From a checkpoint of a small transformer trained on Wikipedia.
Size: width 768, 9 heads of 64 (3 for keys and values), MLP 2048 SwiGLU, vocabulary 32000, 102M parameters.
Architecture: no biases in attention or MLP, untied embeddings.
Training: 821M tokens, 6266 steps.
Each number is 128 + 24 x the weight over its row's rms, rounded and kept within 0 to 255. Layers, rows and columns count from 0. Numbers have three digits each. The size before them is the row's rms in percent of the matrix's.

# layer 2 MLP down (transposed), 2048x768, rms 0.0242, rows 129-145, columns 256-383
096:146148134094179122136161118154138152112095160101113121103149150135115171153169152143142130109082104113096158109168118138126137143131097129141141157126147124130126130148188136133080126137103103131100096124053125122158131128133141158161151148139099146131097089149148145163082115101112108119111111128127072112148146125166105148156125144120131079124147183137130132132157105118156168120131
099:114138126150101130109133157181081105109111099073149124153113149141110098119110136139139123101117105094107109153109165104136135135106160133124095166153090132125144145096139099146152138085140131153168135140109138093104182123106143133139174128148122104105145111166119149133136131084133115167112117131132129142120125117099147173131101122124121120148110165128088085150129123129127105131117
097:111148144141170127126177123156193110108164162100107121117118090128114122134139161069148119128133117103047132111170085157123150115092112116091121122173132165125147151155097127139135150098096106145145098124129136156166131125121121175130065112108103150133120101086095112149120097112127112117149130117125107110131132132091119134104126168115143161083114160113148129119097099091120111111158
091:172134151150120098133142118119111196135146107145087135106123148116159090117133155122134142094124149141144060125138131087146141185146124122157106116151130113105105162149079188119121110143132153139140177118181122108127153106082176148130085131119116143108172157084141174133112163130148092118130163166119091183121149137095164153129092082143119139135106123118104137123107114152148080119122
104:152102171142149141139138143101132144111107114094105114134160109166111117102125092083140094102114104117092162102103117100154122133139117145132114150091170157143118157141115131114117123116107131146139154116145130131182131146134138134170115075141136154144129155137134166136144177083130111120127143119116171105098124081143153077138131126120125133136109132129168150122156134105156125139143
100:142117150191133110122135144112145086100172069139121106075141097132112141134127146107117109141158120119120159166169114138141118168137135118130102121097139095146140146107107153115089147145184114150141128121126172166109133122099102128131138138074137106133147147111117119125114139109138155103159144152085109130142134169129139139113118142129082121148093169145146106120117171103141126173134
097:123176150138125129164148137116108146143179122120095113126136119119152108123088113082106134115159140071131106132161097159129135141114111130092160120129173138153142157127110138121113170172136118132109113128146139091135145156156147136131114122105152169110149137193125110143106134145134142104123142134098132189115141139063134137136141134123119162118109098143131127071151098108149122140085
095:091132188083167101150157164127127143104106104127126125126160140097087131115143145130123141101144115150110097139104127113103095150155107115158086117099171144131153115111139084122155093125087125141122087095109117118112153132117168128123112139124096076140119096131107083099092136110185092165120141117136114150136126145127093114147148129172138124066128142144141165131128139151113072122154
098:120126137126132097097100137137146115138160128088128176122132141142130115119155110138130115106113155126161155087110126135140152143117155144123156141131145133110104164134104112091157112147082125100127128100046105110101130123090104139186125114082123076144130147138117120111132147094168106185172131112117070150130158107129158145134114128148178103098140104118087098138138109091084119121108
104:124136136161135111157117109157065112113175102132143131143135147146176102165148132134113135131144131149156141088104110154141121113091122120193151133134112130137123151175139138118102086124117084133142092106106138083134164185156116145102088094142141136150122079111111148123111137116141134162163103078157169148114107125101119129121077143111115101151102142160116106142106087096109141124083
102:134133114147152131137079094062105125123160151139132148129114122120132130090161114126114154162120085117123180136149145126111126122103120127111146100142145120095140130085058104173145103126138120110141139135057135129110123157117087124118111180110164103076122173091137125097119123159120139148070126126156155165101109119151140172131146129122117116088087126128133140118162116107115123126180
108:121093139111150113146182113057125116163158134163104157121152146122124127106106128129158158084119139143138128163122133124149121121101150113145086128124107081143163137134044085100162136151092121118090183120130167119089128125120136154112133163123162089138115109110115116118120144134182096153130126108091123155100087176135094124112128147138138117115120081109128117117149116138081138098148
098:122135079158116119133074103132158138147109165140131145161145111161178158120130060131130145118107112131103088125145150132129123123120137104153127150131076150142114107114103090163146125104115138104066102106099132124082126131096130128167099121150133152090116131095100162093125125089110155156148144125102182200157133117090079116101107144111118161131134122111096121088100127145102128143112
097:173130130127110138142133135159127122105115123072151101135160128104118103148128143124132097175102123132124110148162174129161131159083112083145129146120110132151136138119112098128117148109169152145099123152227153148086083085154107125116170068135119129134137105106121091121151109141131104152145095159127129138127109123140103106147120122113102127102148174099152105139135128150104152144094
095:100118125149151118104127129139110134093154119174104172084116141117123163117167162133098120097118167173091080152135126153144115111160157129118216101080159094119179076089098118107120087157130088148132152103097125101120174147113132136144112147132188125156089120119135123150105140159082155099147136082162136140133157123117129129115135111132109153102136153138140169133137162157076133099098
100:128129136121149121135170131145130168131137088142156090116123147147136095144088128131152123147134127118096149120093128158120082120142102109141120113122141148114156124163149090130099137106142093104128132174062114145131142094132153140131129126133136120145077231100112142109114116135139126084138119115157135127146129122129131097123153107143119126153180126142150135149127158142135115144161
103:135140125128102118149121209131138098112129123108135116123130144112108144112129112179141144124114153125145143143104153093148140110123138172058083101109159096100129112164097112124084125130154137103151132168068131126100062127090128113153116143119125078058137129108153145078143126164150141142146159143146164142125139159127120114146114108167115093097180140132114144116140152114132176162138
# layer 2 MLP gate, 2048x768, rms 0.0297, rows 130-146, columns 256-383
102:144143158144148110121098110140165105174157086148107145131164129093133132111144124100176153157156158173119130122149105119146157195097128167094117128158126126105101104114151158104142113128093135102117147076151121166123162099104107125108155107155156147091153113104102177128146159126144125124132142199122152113107116103121142108111150152123107143125132144162165138132129115134130151089105
095:122127145135136147099115117133135153097154096092162126135132116122169136123111124094087118060125132139089140144138130160122137139112144101162118124134168119152126130135133112106159148050091100123127095168114130107120092091121142120121074108136110142128142103106121115098119160109112177158170136097088158168164111143118157131146119102111115147122112136110134184112116087127120110120124
089:149095105062134130127141137135099102092130137135106114149161176118112115154083107137108167118150130149168144107174105123129127145121133137174100106137155155177145152127135142093144121119110140123097090158123145133121133089134110157126146087101140129141105141166128104124139129128128109156192132143133143100116129145123088126118100128130170148102106117143135108133187138175142122172080
107:159149074097137117132056091138131111132106176108129083156117091123131101116139154157103114129102128163155124132127150162163102141086121121130143116118143124091111138121111127132145138156156134134118102120158094133117169127136135120115139116093132113144147122139139102103148104164121130167125125143127114118103132105127090153139134134157137109137135162144120118131115127100140132129152
100:096137120096160139130116120168129116120104119153116112144139098105131152073136132140038125163116110147131122125129136087158104140129168161136146135127115122113114139133138099140162131119098112101140126148124133119139087107126132149133133103111104136060117151138138186132164156119114085143129124175135143136071116137100121150151124197170113137089129148136145145149129102162140152138128
099:141168133138124093154100139159126117122098135163091130124149107147106177146108156131118149118140170126164128096120138118120119136120132155176133152116143160170168136135125185129117128133104086141160123136124140136092134096187132113167106108132160150123127098167146128089131143129118091131156157123129167150108164131152126144129131143139100110133130126125126151088100132166150127145078
100:150139115154141132116089098124114114102171106132127086123124122132140096135085110141132145101130108119136138095129107142168152115143121167119134119152089113126125153141144115100128140134131118112133152092145120156129137106173123112097137101094148159084117118127114135140162139134120138159105136145122153126087132128139128121090143135163115138139111141151136129167132122135136156158071
100:114102150208083186106099136150150128161154137108159131124121105117149131142135119127152148086134155099175160089123127116133156124109109125117095147133123101184142119134160158105162147109093183136146167098132041130163110178109105117102178150113130133153137099116129131098107140109127107161144146157123136123116142118119152120092125148131157117108134154106123091172117130101132200112136
098:092122145133129129149130123099158148124148124119108162151146125121157135124155129140143119101119120195100107135102141164113104138117136139123119129108149116069162100170115095142121163117158112137155158184142169095120152122148143183152122130130121160133111151087119104141146109144132162125143106158072121159142141127120137084114137126169160129135159133117178159134120135149160139126125
104:144104130128103117149105118089156111133180121135128104106154126177121133173136126144149162111120153112140113091084126130149153132131162167116141131132140140130137134118123107116158133126129139128158104097121109144124145119126147097154142112108120113143173138088147126170116136116181137206087159132186156107154136106131139120097160134146126112123138135166148144137109115126119120117084
101:083084155154124102129139116128155124123141155118109122134159130122166122107111116146118139120182110145101067101113137119126103163092157119127123154115146100110138158120135101118108107155100116146135183114099160117099124161147129153150120134121149127113118132118108117107103137124159106113109131133101137111164091157134124130116153170150161150134140111129130151144112154099140110142138
096:145098106114132113113107088128117146116121138169080106132127088125144117125170140159133146125140159137121169160120110109158107096141139141144092130125105178135128148115140170151114076113126115136116149111134113150127104120126132110177114171104148110137165176127148086147110105112104168153168091161083145150138121128099150119129138105100158125134166117110116092160125112109117128140104
105:155164130159088110139110147150125136131132110118111152129146148120106109182143145120108157129168114111109109118114153136115122118140117131090125147161108087121116170085127154101128125129154132149092090159120155177107132085141113118122112126125121127162076092107126109043150118117113141123178099113120111145149108142118123123115148166134113146153140145127131139116168139154123090133103
095:114146144152122112123140093124151129163164059143113079131127158188121101164107114116110058106144135133136101122087111106099137085135123075133116108099127141093111124106117080112139185142121111080125111153102120131121127132161138126113110136111122117135100143116131135143098149156164131112134112105143134095103121173139079174123148104080128092115136149106128108170082139079092120099185
097:053076141121142114148130096112163121133119162109113123129164098119148088122126134135116132113160096134109155095148132135109109162132137103159138160127101180132132098087147150139102107084110095099114115128152136177120123115122178151153125122146114142141121123083102133140118163128185136093154144079109131124090144121118178113161135137092104146114142042136139171134135114104162146115151
100:093128145129109147091092112166151111120129137156130145173082103087137171117143121172111114123160160125121149095134176086125110135113142058148150125122096158133124120085124117143136140104101132128113133116160121089146176126174129166127120161137163137138138088096117143159134109132093140149097164093104141130146079143097128139070133106097149150108114101110122137121115112152096119082162
099:114078187134161123124156155144129126136133141134102163179121087183165168132138125085165141087086141089126142117145131149141121125131092107108123102109147142120096131080166165139094165137107105100160140072128107134118135124116135122153124114141125165136167125126100140137136104115134121107144118120133120157137103145128137131089118128129147128137124126154148153139104140159121120111134
# layer 2 MLP up, 2048x768, rms 0.0288, rows 130-146, columns 256-383
096:172043150193118157086064147167153116134108133105139119119129120120164125122136125131141151137120143116117106134109133153118148145108130122131117125105124158177126134135106114148137130087196147144113137117139139117112153124138128121121116165087158115125147089170171136147117108151110131137140169142143118124152113147114109146080120146079116092152141126103108160115130149107143136151169
101:125161136127110133188105123125105131129120119134158086119114120108110133139117090102115164116124128112110131133104136147173137109123164064122105119126144109183121117141093093066147162147132123149142099115110140099096101121131181146138173112117109119163126130113141125125109172105152123144079122131123162130138138125101091221121133101115105129134120129145112140115152136102131153171110
094:111123139096150140090154131151157107143095120143135142153135144096107140107100117101145106159138115135149104123102161127098146117134144114129139147113149139150116092105100136161139109108118099141133100123137127115091107202161095094133108136135114141108107128170125083084130114152102116125126102138096121112178081133171136110156137147136153124147118126118127175123138135131112120125184
103:215156128124150112091138065121133127142143130087115119193102110158140167157138148080109086143138131121105150098107129116117083132123110098083169113124139129137128140128117154097100111127138156188178108168121118096123091149107128097082131082117141133132096108144110115110115132128082111150159147112164147114123113125154086077173107139137132145111112182117127086121122102090143081155134
096:121136135103166127123122127173090120112141122130103139126093138116114081095144139137104134138175108148124139174148161130125149133150105164114136124112112136100140129150116122107105130118131158115145081115115139143140132147083090112175108151142133106113128116119073150085136164089133125127086131166158158156126169153105144160165129134131106128133113117124152116121151119142158142103109
097:109135108102140149092094104138105120149144120128158123123142122126136143150132146152156101133144166126128130101109172121123123137160130101140138100130113154130122129151125085108131123055151140110124147143129104117146114131110156091163141104116070158164111165142095101107145117102122137099128145128134112086136142133121139149156128114158143116099146135139140091097121147118145190181157
095:110134152169117139168097097161149102131141113133161125088113102137154124132104162153132125131109128149160141122109142149146186097102105143099127182137126134146139122139154165125117132106117152144146147124142141099164107149161103114149119149116086167139169107088140102112171152099105160107167134117156150133135150112169151131121152176097123117099102154120114129112110153121101128159099
098:143176125176081116143141140151094131140122145123163146127139127112133135114167120144108132140158163102090120097125074129139133064149131129089136190126157159132117089124121191112157170143150130115113102075129115173110098164141123155155109134094135125138118136169109167097142142115151152139138151118154149149104163108109138142135081148135129122132140145127129160158125133107162178123109
101:114152111108122132116128113133136136131140125137090131116098120084118105141130122175110123154119122137120106140140129117111120115131141142148127109147098168128121102146145141106105143172149149123056100154147136121174126132145125166105089099146156099146128127124104151132141101122169144156125131170099122143145145130151146099146138128095137107130162133135194131138123135137146148113120
102:168143128102132167123118109070088127114123141081119187117142131108135152129133136137110131186183123120139132109133157086083176117078174174118150125102143131130158147092110145157179142120168126153182161154138186122140099112132169121150100118147155125107094122152155124133117121139131145135113119161147134127093098158107155151126161143152118135149160119140096133137147133092140118167167
107:132155140131093123139136085090087139135094098145156154079147118115099114093117156135134150060112106150119105139123093141149122136153141080145105120126110133171126154180149110141139109087160113120088166153120125125148118105103100142112125069110113124120173149155106165116123126138158129146169092116135186126124151140134123107122169110137133125178156103106091117134153157104110143109132
097:143133101099113132090127120071136119148115127144126095159204148127157161133099147143160116136142124134132093140143094144115126124120161129169149058107126165152116118113113130127141134166133131087103120118127146130123113140131150135129136083121136095121190152129138169114159095109089146133132162122103188125169112087143094106123104127082161108116108099141143116101096155101125118109139
105:128091110141132118131154142124134132106189154112105096140125109125142125172142122133146116109121138183119102132134117085142142174121133165129111097127130115166108087136113093109102149114097180134130115115157109105122135154135169141146122094087142128141159139115171141138125135133155103128088112130123118152104151129123145153121091110071159104122144085134109144119101151142119137137143
095:135114117159126111129151129129112123109132109095109131166128156118092141173138146124098136119155145118151092124121097148158097095147116154131134091085108140126169086132109139128143151200141127109102117093120152128089151136166101160127113129133156064169138114120093109127110102134130161112132131148136161138164138158137099160107140113121130121106138165112129099121128119096109141141143
100:061123135114107134116131099138147104103134114120157135197138139180079134091133131081127138123120142134120123131107120098132158117144111188200140157096141084126090127127119157120131106120096135123123139138134099108137147139142137137091075174101127141168125124154120123111132122131118121112132138079090131130125115116076119143114161114072143061137122113113116148116157141141142142118105
096:104142107143145092156133139123149156156105101134137117138115167123104134136107119126144160125126137084118091130134131137116143124152132133118128129141113129108108143159117146152163108094190127136132101126143140112100139119117118114144121134130143143116142130130117130132139149126129130120112112113131142145161118121126154123131118083146117112191125132139165145117149168124153130134104
100:143108160136124118164161135166098117142123115104108150144106117099141126128111149137110117161112082135147149170160145136095141103121134122077144129138076166138117102139109120107184119125162118158121132146104107074171139154159113143125120146132139109177111143134111093118152115138162141153122118136119118143111172118101117151177142120124122119098114103108125158144149116100181152145103